Each number is 200 + 30 x the weight over its row's rms, rounded and kept within 0 to 999. Layers, rows and columns count from 0. The size before them is the row's rms in percent of the matrix's.

# down: layer 2 MLP down (transposed), 2560x640, rms 0.0459, rows 298-322, columns 576-639
# up: layer 2 MLP up, 2560x640, rms 0.0498, rows 299-322, columns 576-639
down298,099,229,233,279,188,220,252,176,153,219,182,199,175,211,200,203,233,208,249,172,162,176,217,154,186,193,210,227,165,197,235,224,213,196,206,220,159,183,209,173,202,161,208,238,191,214,179,178,188,146,146,191,163,193,189,219,168,190,157,152,184,195,133,175,155
up299,092,218,256,172,201,262,252,159,177,181,210,228,142,147,210,193,179,217,220,165,239,179,192,212,168,206,217,239,202,234,206,213,217,180,156,236,214,290,216,196,203,222,221,190,205,171,174,161,219,245,219,213,188,190,244,219,177,213,181,186,189,243,187,220,196
down299,103,206,125,191,215,241,229,231,193,200,171,195,174,197,178,218,165,169,234,201,251,134,197,151,208,195,185,228,215,164,185,188,192,215,221,187,186,189,153,241,186,186,152,262,237,167,181,242,176,161,206,160,234,263,176,187,160,219,194,207,221,212,179,184,194
up300,093,203,224,205,183,178,183,200,185,259,124,202,214,260,209,213,204,206,169,207,128,235,189,201,247,197,226,171,238,243,204,237,189,198,169,187,168,177,219,250,180,211,140,225,183,144,235,205,220,245,236,224,203,177,187,180,206,184,153,180,220,199,205,155,203
down300,100,231,280,186,161,258,237,221,255,255,175,227,228,235,154,174,326,190,191,247,184,200,194,193,186,242,202,158,197,206,151,144,187,225,185,166,203,235,222,180,212,219,210,189,232,216,205,177,204,219,216,200,222,205,192,161,204,200,262,212,179,195,194,256,184
up301,111,176,242,173,206,180,207,224,216,198,137,193,238,223,222,173,201,225,201,224,158,183,222,256,218,235,203,217,204,210,174,210,135,214,188,187,156,137,131,198,179,206,225,232,227,197,185,160,205,219,210,209,171,217,173,192,187,193,225,260,193,192,163,182,201
down301,097,219,161,222,233,243,147,174,235,202,165,200,184,199,246,203,131,227,223,180,168,212,178,191,183,211,188,161,211,219,271,189,182,222,203,198,215,202,165,214,170,180,258,199,231,134,239,239,200,203,165,192,204,180,246,227,219,140,160,199,199,205,211,231,216
up302,095,191,248,212,211,209,203,161,212,236,235,249,239,208,271,200,225,255,187,214,147,158,185,205,218,197,182,157,209,212,238,170,227,118,174,179,214,204,267,237,178,228,194,238,163,181,168,206,217,222,206,202,252,263,215,193,186,206,199,216,245,213,141,211,160
down302,097,198,129,206,183,209,174,235,207,140,173,158,255,207,225,229,250,230,160,232,200,183,204,230,189,186,193,214,202,220,200,141,179,227,220,188,230,201,175,185,183,257,208,176,212,211,175,178,165,216,187,156,210,217,217,218,223,215,274,243,218,149,187,210,278
up303,108,196,208,200,179,207,197,210,239,215,157,226,185,240,215,186,210,169,232,241,117,183,178,174,213,168,198,210,226,169,184,247,181,134,203,203,180,167,223,234,190,192,154,234,151,168,227,162,163,204,204,222,207,200,177,261,199,163,243,206,164,193,193,206,242
down303,100,172,205,208,237,274,159,214,201,213,223,190,247,161,223,225,193,216,236,269,191,243,203,171,214,152,186,172,222,161,235,227,188,218,206,189,209,216,242,201,211,179,219,196,196,195,187,214,217,219,233,163,198,160,186,209,204,169,238,238,215,177,204,215,225
up304,101,203,267,227,192,197,198,178,183,221,209,165,234,228,208,216,188,193,206,219,182,242,231,197,180,202,231,147,152,187,182,216,155,214,182,174,163,195,223,224,204,183,192,254,162,171,173,212,187,190,205,196,211,196,142,188,176,190,163,143,239,228,199,257,173
down304,097,200,170,182,217,214,214,216,196,175,201,157,235,184,202,231,224,218,283,182,217,180,217,227,174,196,175,192,233,206,259,150,157,201,155,166,197,186,157,221,189,199,246,167,205,314,177,174,167,235,185,210,203,198,228,187,209,253,220,181,184,204,207,183,203
up305,098,237,193,212,136,181,228,184,200,170,169,211,252,230,247,210,227,169,200,194,249,240,237,173,234,163,185,201,203,187,188,209,200,194,225,158,233,195,213,189,201,185,168,209,195,214,224,193,280,224,146,238,206,177,185,136,192,222,186,192,176,172,239,176,228
down305,097,234,240,139,243,223,197,210,173,169,283,226,209,214,162,229,207,196,215,183,212,178,190,169,256,189,152,247,174,184,217,155,200,230,216,203,206,176,177,174,162,185,186,147,159,198,206,216,247,218,196,222,216,199,174,204,246,236,203,181,159,185,166,176,180
up306,097,145,195,221,204,192,203,179,154,185,217,230,223,217,132,201,197,232,206,187,185,182,182,160,148,276,171,182,217,220,201,186,150,129,173,233,195,189,168,128,158,180,194,155,173,184,193,207,144,194,178,190,198,181,193,215,199,206,172,217,192,189,198,200,167
down306,096,219,191,219,203,218,209,229,185,219,148,200,226,232,226,204,211,189,189,165,234,211,172,224,241,219,183,238,161,209,211,214,177,219,211,146,241,219,154,184,181,190,219,180,228,202,209,212,254,190,203,135,204,183,198,198,200,190,195,157,182,234,233,213,232
up307,101,209,193,135,173,235,219,155,194,191,236,184,180,202,200,204,243,190,193,150,217,193,148,216,169,139,204,219,201,164,174,210,253,216,220,190,165,190,211,237,193,137,146,222,227,178,185,178,183,194,183,191,258,210,190,196,169,198,221,174,192,187,189,227,203
down307,099,198,183,206,199,267,187,212,223,185,209,182,229,193,245,255,250,197,224,204,201,170,186,244,150,179,207,213,177,174,187,209,179,200,226,164,164,187,201,137,234,200,219,187,215,150,201,180,156,181,208,207,183,210,221,248,178,264,207,214,197,210,172,225,217
up308,098,162,214,158,243,152,230,177,216,159,254,230,265,204,176,201,171,192,202,239,208,173,213,200,254,227,189,206,189,182,206,234,199,158,249,196,194,188,235,200,230,162,157,206,242,192,217,213,211,290,116,221,197,210,202,209,152,261,226,187,219,188,167,239,221
down308,102,147,185,214,215,184,198,147,175,178,206,198,161,204,192,175,201,214,174,152,158,213,208,234,124,161,237,200,227,227,209,118,269,222,179,236,222,206,216,183,198,144,225,218,229,164,142,227,161,263,222,212,205,203,202,214,220,199,185,337,237,216,241,203,143
up309,099,205,232,213,204,189,175,219,140,234,249,237,187,219,183,197,207,214,234,195,191,189,173,226,182,188,178,120,150,224,156,181,256,177,196,210,218,207,201,169,229,156,238,164,242,216,155,212,165,141,224,165,236,201,175,236,201,193,170,235,116,193,175,228,140
down309,107,194,151,223,188,180,181,213,173,193,231,259,213,215,165,178,170,214,173,179,207,232,213,140,178,239,170,219,195,214,214,193,180,219,249,208,208,173,223,205,183,224,164,239,185,198,212,201,167,266,175,172,216,180,175,183,185,167,185,241,235,175,172,197,202
up310,094,192,217,261,182,222,133,163,177,231,228,184,164,254,215,139,130,202,131,159,191,207,175,199,180,214,219,217,216,183,213,170,206,185,268,184,218,252,245,156,189,200,206,143,168,173,203,220,156,217,204,192,224,230,193,180,230,223,253,151,235,180,156,219,159
down310,098,210,185,199,224,190,181,215,237,181,204,211,224,158,202,253,187,195,227,208,188,211,261,220,193,204,211,214,235,154,244,209,233,270,170,201,165,188,153,205,190,176,196,180,205,144,211,233,170,199,151,188,197,180,226,166,223,176,147,208,210,183,228,200,224
up311,094,200,196,180,222,210,199,173,265,186,182,191,217,203,223,224,209,248,171,181,174,155,159,204,168,218,245,184,211,168,241,195,225,185,207,220,191,206,193,189,146,247,225,214,257,171,250,159,177,176,194,209,322,132,177,153,137,149,257,185,200,189,206,158,191
down311,100,188,237,178,194,199,206,175,198,202,219,208,204,171,199,222,207,182,162,198,252,203,189,215,204,214,225,258,168,230,227,184,227,226,195,187,211,211,153,195,222,215,193,147,170,171,169,152,214,190,162,225,212,238,206,246,194,184,191,156,170,167,197,199,194
up312,121,172,208,198,263,242,225,208,151,167,153,209,182,202,185,222,252,195,208,188,184,180,190,194,239,251,195,216,158,210,179,231,164,184,238,200,192,157,168,236,217,209,218,172,245,201,215,202,213,182,235,316,225,240,191,197,230,234,176,269,205,202,224,206,212
down312,109,201,183,199,228,238,210,189,223,224,200,181,219,177,245,244,239,192,173,229,204,253,147,226,171,177,140,201,199,171,194,199,210,193,161,221,181,208,186,142,235,277,196,190,164,152,186,162,266,162,215,195,227,201,193,207,205,161,179,190,213,181,192,129,228
up313,117,219,192,170,172,206,221,219,155,204,237,186,215,203,156,182,221,146,194,174,201,191,181,179,185,202,171,142,203,206,164,104,196,180,200,245,189,223,168,170,216,153,172,229,178,202,195,232,206,194,196,179,150,217,253,250,168,206,237,177,232,162,200,224,200
down313,103,209,177,234,181,197,179,221,192,194,225,188,199,183,212,184,223,149,193,208,225,247,168,159,206,163,187,255,150,140,248,196,203,192,134,212,228,232,209,216,151,198,253,264,249,219,175,166,227,186,228,165,217,225,204,132,198,170,217,235,175,168,194,200,261
up314,096,273,202,167,173,192,211,214,163,244,164,239,253,247,222,153,208,196,215,192,235,246,154,208,220,195,239,180,241,171,195,191,219,148,195,193,200,170,139,210,232,137,183,151,193,189,181,164,164,212,201,192,209,180,208,185,184,219,223,244,157,210,237,193,161
down314,093,227,204,147,170,211,217,202,235,183,201,205,219,165,159,210,170,220,213,228,197,235,210,211,251,228,231,197,253,235,249,196,175,190,237,205,159,209,200,228,154,197,218,207,190,215,187,209,149,212,200,229,178,219,182,205,203,204,228,216,217,197,192,169,288
up315,104,167,184,214,209,193,144,201,200,212,170,177,169,201,233,238,219,204,159,150,187,195,192,175,233,184,211,235,235,171,177,197,207,215,136,213,166,187,209,214,218,189,196,217,187,205,227,219,214,240,201,185,209,220,242,197,234,204,174,159,142,182,253,175,162
down315,103,260,198,172,202,194,157,223,214,223,215,206,176,216,151,237,231,220,172,175,218,191,194,197,258,219,256,228,254,213,183,214,231,212,191,269,201,202,188,228,208,205,180,185,194,170,182,202,178,200,237,179,198,204,235,188,215,170,148,220,210,263,209,183,185
up316,092,179,216,207,183,185,226,275,175,208,188,174,213,209,213,212,133,180,163,128,199,183,196,155,150,223,191,187,227,195,249,176,180,221,244,109,208,177,170,183,195,243,203,200,183,190,185,258,223,200,177,183,169,209,213,206,175,179,219,182,230,169,179,203,197
down316,099,195,175,214,175,200,224,209,212,305,209,183,231,163,206,172,251,181,243,224,243,147,236,179,201,238,212,159,269,143,196,185,196,186,244,167,212,207,209,186,200,180,186,255,225,206,197,204,151,179,181,243,176,179,191,236,225,147,207,263,206,229,219,213,214
up317,097,209,228,176,208,230,187,213,146,210,198,190,203,229,179,222,222,186,163,230,261,188,192,241,160,205,195,190,195,173,201,265,195,181,227,208,216,216,250,174,235,208,210,194,195,182,222,189,185,204,194,225,139,137,164,254,197,232,163,213,203,196,190,170,183
down317,100,252,185,226,216,171,169,141,247,232,174,275,189,196,185,167,227,153,223,188,194,178,189,199,229,218,202,176,187,256,210,217,165,189,180,183,196,199,184,189,152,188,175,211,242,182,186,202,257,187,147,199,221,216,160,207,239,186,207,159,179,195,230,184,188
up318,107,218,148,287,171,203,197,202,224,176,166,200,174,180,206,196,152,186,160,229,198,156,171,214,237,191,218,179,261,206,217,173,222,251,216,201,209,173,185,185,199,239,235,190,165,225,152,194,229,192,185,246,174,176,264,217,212,195,165,253,200,206,239,183,165
down318,102,267,204,177,210,180,141,159,180,227,213,194,193,137,229,231,170,220,170,144,251,157,141,220,201,219,198,244,184,239,238,215,171,163,174,217,217,204,189,191,236,158,217,166,173,226,179,169,201,260,209,150,236,219,187,218,249,199,260,226,214,150,183,170,207
up319,096,275,216,264,196,226,208,184,195,170,216,205,211,233,198,233,198,202,216,177,248,198,209,256,221,192,209,151,259,205,154,196,198,155,195,178,151,198,158,173,148,197,201,199,182,209,177,205,192,220,197,199,199,157,140,195,194,244,161,193,213,212,194,213,194
down319,096,186,249,182,226,190,189,209,176,163,196,204,193,202,170,230,192,235,226,207,136,244,201,201,184,182,208,226,166,197,220,201,253,207,196,201,227,224,226,208,219,211,226,207,215,197,209,180,219,184,211,159,193,189,203,167,207,163,171,207,169,181,182,170,229
up320,089,195,198,192,131,169,194,187,205,242,190,230,197,206,181,176,156,220,202,203,205,208,222,189,200,151,218,199,183,190,211,234,271,195,170,173,250,249,228,183,192,209,236,224,160,222,192,205,195,216,225,180,173,255,181,177,199,202,187,194,206,196,156,197,203
down320,099,183,252,182,212,196,202,233,187,199,216,216,176,211,210,138,185,190,176,207,246,202,208,221,242,200,239,189,174,241,179,145,226,200,220,210,144,215,232,210,222,215,177,158,128,225,193,215,176,221,195,193,248,177,225,236,163,202,188,201,206,219,190,189,239
up321,108,184,182,187,210,192,184,190,146,162,206,223,175,162,173,212,184,229,226,135,230,186,202,188,147,172,156,255,251,212,134,205,193,198,237,145,152,211,252,201,196,211,178,156,177,235,151,191,174,251,210,262,204,201,215,159,187,251,164,206,191,224,197,233,212
down321,097,201,209,233,137,226,228,167,221,212,167,210,182,176,179,194,230,155,243,210,149,228,239,215,224,170,169,189,234,172,236,194,207,170,199,187,215,128,170,269,113,213,219,216,279,228,161,181,190,217,173,127,179,222,188,231,240,218,178,232,188,181,207,243,217
up322,083,177,170,231,147,223,208,166,206,228,233,196,192,204,239,192,257,252,170,227,212,147,228,228,195,253,123,202,193,214,172,154,182,252,227,227,204,204,197,178,155,177,226,163,246,214,211,224,216,211,188,228,195,236,199,215,199,236,167,202,212,146,242,233,176
down322,096,231,196,232,172,186,192,231,172,216,213,137,219,156,169,229,126,227,208,214,254,165,189,172,208,170,202,202,196,215,211,198,190,178,166,151,195,180,214,233,231,166,117,228,237,191,178,194,222,216,180,168,160,259,203,122,229,208,178,140,168,234,231,235,161